python train.py --n_layer=12 --d_model=224 --n_head=4 --n_kv_head=4 --head_dim=64 --d_mlp=896 --vocab_size=4096 --activation="geglu" --norm="rmsnorm" --norm_place="peri" --norm_eps=1e-05 --positions="learned" --qk_norm=false --attn_scale=0.125 --bias="none" --tie_embeddings=true --parallel_block=false --extras=["capped logits"] --init="normal" --init_std_qkv=0.0478 --init_std_o=0.0478 --init_std_up=0.0478 --init_std_down=0.0478 --optimizer="adamw" --lr=0.00207 --beta1=0.95 --beta2=0.95 --weight_decay=0.17 --lr_head=0.0109 --grad_clip=0.5 --warmup_steps=340 --schedule="wsd" --decay_fraction=0.915 --decay_shape="pow" --final_lr_fraction=0.0 --batch_tokens=32768 --seq_len=1024 --doc_mask=true --train_tokens=209600000 --steps=6397 --dataset="wikipedia_en"
Each number is 50 + 15 x the weight over its row's rms, rounded and kept within 0 to 99. Layers, rows and columns count from 0. The size before them is the row's rms in percent of the matrix's.

# q: layer 5 attention query, 256x224, rms 0.0803, rows 84-98, columns 112-223
# k: layer 5 attention key, 256x224, rms 0.0652, rows 84-97, columns 112-223
q84 086:60 44 32 58 30 53 47 50 29 38 46 53 51 46 67 26 60 38 38 45 60 42 64 25 65 49 54 49 50 45 83 33 37 44 53 39 70 47 43 57 53 70 58 51 52 57 51 49 57 61 33 36 63 64 72 69 69 37 45 40 50 35 57 74 44 31 63 51 77 32 55 78 35 26 42 59 34 66 29 85 60 70 61 26 61 49 56 55 49 50 22 46 40 65 35 17 62 06 35 40 59 56 13 73 69 52 53 59 52 46 32 55
k84 097:58 73 24 87 50 34 47 68 53 42 78 19 67 43 44 66 33 67 27 50 65 51 58 57 35 37 68 36 33 44 41 87 46 40 56 61 33 43 63 56 51 32 60 60 67 52 59 42 45 48 77 61 49 50 55 41 49 60 58 31 35 47 58 48 53 65 47 35 41 50 46 40 59 40 66 54 41 15 37 64 60 45 53 44 50 45 67 40 58 49 61 44 63 29 71 64 70 59 52 51 52 60 38 46 70 32 59 28 42 66 61 34
q85 088:39 91 61 58 50 54 49 62 34 49 42 52 40 35 38 69 42 55 39 86 77 36 28 65 32 65 67 49 50 40 63 37 51 56 40 60 39 49 27 56 31 36 66 46 44 36 66 28 71 48 30 57 61 46 80 62 44 50 43 59 56 55 60 54 72 43 51 58 60 47 30 55 47 37 55 25 62 31 48 37 36 79 43 58 58 52 48 65 51 61 52 51 46 37 65 49 34 39 41 36 44 31 32 25 66 24 47 69 62 55 69 40
k85 100:37 30 70 44 48 64 39 22 51 50 48 70 50 51 43 66 61 63 08 48 46 55 09 59 55 53 53 59 13 47 58 56 41 66 69 49 36 49 50 49 38 44 67 80 54 52 06 70 46 31 55 47 41 52 31 59 52 26 47 53 54 59 60 53 21 55 37 63 33 44 72 48 61 47 42 51 57 79 60 57 56 39 31 50 80 79 68 59 49 86 66 60 58 34 14 23 53 15 57 68 79 75 35 74 65 39 43 56 52 66 39 69
q86 095:56 46 61 64 52 42 76 64 42 52 46 57 49 30 78 65 41 68 48 92 88 52 53 74 22 48 59 48 48 29 50 70 47 51 23 44 59 39 51 65 60 27 48 30 41 45 38 26 28 61 58 46 37 45 44 31 47 41 51 54 26 45 49 27 68 47 59 31 65 78 29 33 45 48 64 33 47 60 44 39 62 45 33 33 47 50 38 51 44 36 40 58 42 50 49 67 41 36 61 59 44 46 22 46 42 39 40 74 63 49 64 47
k86 097:56 48 49 66 30 63 56 35 37 52 20 56 56 31 36 51 71 36 60 36 51 43 44 45 49 55 39 60 99 69 60 54 49 72 50 54 56 60 39 50 48 53 54 50 37 50 69 44 52 43 49 45 39 67 24 57 43 33 70 75 49 54 59 54 33 69 26 40 48 39 56 72 90 98 48 39 49 65 51 65 68 54 38 71 34 11 58 62 45 44 41 30 42 56 46 49 46 27 51 48 54 43 63 58 65 62 29 42 48 49 51 36
q87 079:68 44 73 21 58 65 56 42 64 59 67 23 44 45 33 35 60 71 56 24 38 23 50 57 72 81 61 51 77 57 61 19 35 64 48 38 68 49 45 28 50 56 40 56 47 46 33 45 50 66 25 19 57 41 32 47 55 45 42 67 85 52 63 71 37 43 46 48 62 67 62 44 48 39 40 74 57 58 27 20 42 47 27 41 55 26 51 64 35 62 57 35 55 74 69 54 21 63 51 62 59 73 47 75 56 65 53 38 66 39 48 31
k87 092:42 51 31 58 48 68 48 56 37 36 58 63 52 29 65 45 45 45 40 53 54 51 48 39 57 60 49 38 99 33 60 36 46 52 74 34 45 55 61 65 50 48 53 39 44 30 56 43 54 43 47 54 55 52 38 48 54 48 57 61 66 30 40 58 58 63 57 67 66 59 46 50 43 41 44 69 45 38 43 44 55 39 53 42 53 99 34 52 55 47 57 55 60 60 54 60 34 52 44 49 44 54 64 50 43 47 64 54 31 44 25 57
q88 099:65 67 77 64 59 55 39 65 46 33 42 55 65 63 63 61 46 47 45 58 54 82 60 68 46 54 35 46 42 21 47 57 50 38 31 77 39 32 55 42 44 40 32 68 71 71 47 43 16 56 63 82 37 63 49 22 41 70 63 46 21 54 37 23 59 34 50 30 31 51 75 81 38 55 65 25 52 58 69 51 78 46 68 34 44 35 65 60 34 46 54 45 43 41 48 58 43 29 55 40 64 42 31 22 43 40 32 56 22 40 85 50
k88 095:53 49 68 50 48 65 66 27 55 54 46 37 43 43 31 47 60 56 44 65 33 54 45 42 65 44 43 47 99 56 52 52 47 64 36 49 45 40 47 58 55 57 56 55 42 46 49 55 45 38 59 36 50 62 50 52 57 49 63 55 43 44 49 52 36 50 40 40 44 49 41 54 65 70 63 42 52 56 49 57 51 55 39 57 56 00 43 60 35 61 49 48 45 48 43 51 55 51 41 62 48 33 47 63 44 48 46 40 59 51 68 33
q89 082:56 50 42 61 54 70 49 39 52 52 27 28 60 52 65 42 39 36 47 31 31 35 64 75 76 39 24 31 53 49 58 33 22 40 51 66 57 57 52 30 29 28 65 42 47 58 64 81 43 46 40 75 35 56 57 50 18 54 47 32 43 56 46 07 51 36 63 63 30 28 72 63 40 45 72 51 52 49 58 83 49 57 88 28 16 59 61 66 30 53 70 38 70 35 64 50 70 63 39 39 70 55 55 60 53 54 31 56 31 59 60 49
k89 085:37 54 40 33 54 43 53 42 80 56 67 57 72 70 43 70 50 39 54 68 61 66 35 36 39 09 54 53 00 59 43 55 63 41 36 27 51 43 55 52 59 63 61 48 71 45 54 69 58 57 76 44 41 37 63 65 45 55 27 43 36 41 60 48 49 60 30 74 40 49 35 60 39 37 43 48 49 53 66 44 40 59 35 63 54 99 17 54 51 68 27 75 40 38 30 50 56 58 55 73 58 50 62 59 40 59 67 44 68 52 71 58
q90 086:55 24 37 74 35 45 35 56 15 41 32 33 74 66 65 35 56 44 41 55 61 21 65 51 52 35 31 56 48 52 64 69 46 53 46 30 52 59 35 61 61 61 39 21 55 69 24 27 22 64 57 36 56 63 66 53 44 38 33 45 34 44 45 51 62 58 67 35 59 54 49 46 78 55 54 46 40 61 39 64 58 80 51 64 56 37 53 50 39 21 26 52 47 56 60 50 52 36 50 49 63 38 16 72 43 31 49 50 62 46 81 51
k90 091:49 53 48 57 42 43 51 44 51 56 35 41 62 40 37 52 46 42 47 54 41 46 35 66 41 51 48 39 99 56 38 60 54 31 42 45 53 51 59 45 39 47 47 41 53 57 52 57 48 51 53 71 42 56 50 46 67 58 53 47 55 51 44 56 59 66 45 45 51 46 41 60 97 74 68 36 66 49 48 55 64 53 41 70 53 23 53 46 35 50 48 27 48 45 39 40 40 33 47 48 44 60 48 49 62 56 49 56 49 64 57 55
q91 091:22 44 55 47 41 52 34 71 14 50 50 65 52 37 46 74 66 54 46 50 46 53 37 54 55 43 36 54 53 45 56 62 85 58 42 59 31 48 29 37 54 68 53 39 58 82 71 49 49 31 32 48 58 45 57 58 32 49 31 72 71 82 41 35 70 49 51 52 66 62 17 78 25 35 32 53 53 47 52 41 52 72 68 65 52 32 34 67 37 68 61 34 48 38 40 72 69 62 42 34 45 72 34 40 41 52 29 61 47 47 85 54
k91 094:58 53 52 41 61 47 55 62 61 63 50 58 56 36 32 43 58 48 54 35 44 46 20 59 48 50 61 50 99 52 42 40 32 57 48 73 48 41 55 54 53 53 74 47 43 51 50 40 42 50 47 44 55 50 53 54 63 34 53 47 67 65 52 52 43 47 60 62 45 57 71 57 43 67 50 58 59 53 43 48 53 43 52 61 55 80 49 54 50 56 62 37 30 52 54 49 51 36 34 56 61 46 48 45 62 46 31 58 61 68 42 51
q92 087:26 23 31 51 75 36 60 54 48 26 44 53 93 77 46 46 27 45 59 48 39 57 57 41 46 28 38 56 50 36 09 55 86 35 47 51 51 42 53 52 63 74 41 38 51 67 60 74 60 62 52 29 24 57 58 54 42 70 48 32 20 58 71 31 38 88 58 49 51 52 39 26 98 99 37 55 36 56 42 71 39 65 49 93 45 43 34 62 71 23 42 53 62 36 32 54 58 80 62 46 45 48 27 56 32 47 68 57 38 57 67 45
k92 091:49 43 53 57 37 34 33 33 32 40 39 50 39 57 41 27 32 54 63 54 51 17 62 48 41 39 33 47 99 57 62 60 29 42 27 50 65 59 52 56 47 60 43 44 58 68 62 49 33 55 63 66 47 52 68 53 48 66 71 37 34 59 60 44 53 49 63 28 44 40 57 50 68 84 55 40 36 44 52 44 70 35 59 67 41 02 48 55 53 62 49 47 38 48 36 66 46 54 62 60 40 47 61 56 44 53 55 57 45 49 70 58
q93 089:49 56 64 64 35 56 46 69 51 61 53 45 48 44 58 43 61 42 39 41 46 44 67 51 59 48 45 25 52 54 52 39 42 48 55 63 47 48 61 36 53 49 62 33 48 85 46 62 57 63 38 37 56 53 34 56 13 45 11 33 46 49 27 34 60 21 65 52 59 53 62 65 75 15 51 43 44 72 22 58 56 69 78 08 37 53 65 29 43 54 51 44 38 80 55 47 53 60 38 55 70 45 23 71 46 53 28 71 53 59 57 51
k93 101:43 58 29 40 34 47 54 44 89 47 72 42 50 33 39 51 49 34 61 53 47 74 21 56 49 50 76 39 76 60 65 68 50 52 57 34 41 51 45 72 39 60 51 58 64 57 54 30 49 42 46 49 35 43 50 66 44 39 31 41 43 43 59 44 19 52 45 84 22 41 70 35 44 38 51 80 58 62 50 59 46 59 11 66 41 95 40 68 53 55 81 55 63 27 67 57 44 33 43 50 57 91 53 39 47 45 37 47 32 26 44 36
q94 092:33 71 60 24 49 48 46 44 41 33 72 60 56 42 57 58 58 65 24 27 24 50 39 39 69 70 62 37 56 65 44 31 52 48 61 47 39 29 52 40 45 52 55 48 48 02 64 48 73 41 46 49 64 58 54 56 42 37 79 57 79 58 48 57 55 51 39 67 28 33 54 55 27 57 31 29 78 39 51 48 26 55 57 56 57 66 59 60 49 71 58 57 65 52 71 42 31 59 51 36 50 46 90 29 72 53 69 27 53 63 23 60
k94 090:52 42 47 57 63 48 44 55 41 46 64 35 34 54 65 36 40 42 35 59 45 56 49 52 47 45 41 43 00 43 48 52 51 35 46 45 45 45 59 43 37 68 45 56 51 52 32 39 55 45 52 56 53 41 70 58 56 40 51 52 43 52 55 50 48 51 42 55 47 44 43 47 22 34 54 64 51 32 67 50 48 44 51 28 59 99 50 32 52 53 50 49 48 52 34 47 50 62 44 45 42 65 33 42 41 39 75 65 49 51 33 69
q95 093:12 71 32 89 42 29 58 60 67 54 50 79 37 56 58 62 73 60 48 37 50 51 59 50 63 44 60 38 44 47 34 45 65 50 57 34 65 64 61 63 44 54 70 37 44 56 57 46 90 76 40 80 41 33 57 77 45 72 69 25 37 44 54 65 50 30 19 59 34 55 07 36 39 95 44 60 33 51 89 70 48 74 35 63 22 70 59 32 59 54 30 54 63 46 34 48 66 58 33 30 50 67 51 48 60 65 83 63 46 39 51 58
k95 091:54 41 61 40 43 54 53 45 56 59 64 42 49 60 53 34 53 50 44 62 44 49 38 53 45 38 62 48 00 48 47 46 40 44 46 51 58 37 42 69 45 49 35 33 57 61 42 56 40 44 62 52 31 50 61 41 33 51 41 52 46 53 59 51 49 53 56 53 47 39 56 46 67 43 47 44 60 66 61 54 51 48 51 60 59 00 48 60 63 50 49 48 47 36 57 62 40 49 57 60 52 45 42 70 47 61 46 51 45 50 56 60
q96 102:30 51 45 29 63 67 87 42 53 59 56 50 45 45 57 51 54 66 49 47 49 40 44 66 60 63 53 63 52 55 48 30 45 67 75 35 55 72 50 50 32 47 68 50 53 13 52 50 68 58 59 46 52 42 34 68 53 70 41 75 57 44 48 60 31 63 19 65 37 22 43 17 72 61 41 62 63 46 47 36 24 39 40 78 26 75 40 45 56 67 41 57 54 62 49 63 31 63 47 62 30 41 68 64 49 75 84 32 65 65 31 42
k96 100:51 34 45 56 53 56 43 57 44 49 61 67 50 54 70 51 44 54 50 49 49 57 61 48 45 48 43 67 00 47 40 37 47 44 41 32 45 45 54 60 53 55 48 33 46 62 45 49 61 46 49 57 53 60 54 29 43 56 40 66 44 50 48 42 39 42 60 57 62 44 32 39 32 41 48 39 42 40 60 59 46 59 51 61 57 63 50 45 60 54 44 50 63 53 49 56 46 49 56 44 35 41 56 48 39 49 75 56 48 54 37 39
q97 094:21 70 40 52 25 56 29 34 29 48 52 75 41 80 25 72 47 55 44 51 59 62 54 40 50 37 40 26 52 39 36 56 58 53 63 57 26 42 38 57 47 34 45 23 36 58 62 53 68 30 39 81 37 33 50 42 23 60 82 44 33 62 43 36 14 44 47 45 39 48 58 69 71 72 43 40 56 44 90 37 38 57 54 72 54 51 62 36 52 53 53 59 27 40 42 43 36 48 73 36 72 25 64 31 53 57 58 49 21 49 70 68
k97 109:19 59 65 26 62 53 66 54 65 42 56 48 36 71 51 47 56 52 50 54 43 41 25 55 58 32 47 48 00 60 56 71 63 69 33 50 78 45 60 43 46 60 40 74 53 50 53 58 44 86 63 58 47 52 45 76 65 38 59 42 59 61 55 59 61 51 45 72 29 85 61 42 65 88 56 51 51 66 81 53 44 55 35 65 39 71 60 70 47 61 55 33 50 70 36 42 72 97 47 40 69 50 32 67 62 51 63 49 77 71 60 57
q98 086:46 62 59 71 46 71 57 52 55 56 75 39 22 48 76 72 47 51 55 44 59 33 40 55 60 80 59 49 59 29 61 22 35 72 65 57 37 44 38 61 46 25 52 59 51 14 61 37 64 29 64 53 60 66 32 25 74 71 75 67 46 64 63 72 60 62 41 51 53 35 48 55 47 83 52 35 71 33 42 37 50 24 34 50 69 47 49 42 34 59 44 64 72 50 66 67 44 34 65 59 47 58 65 45 20 50 48 31 61 52 29 22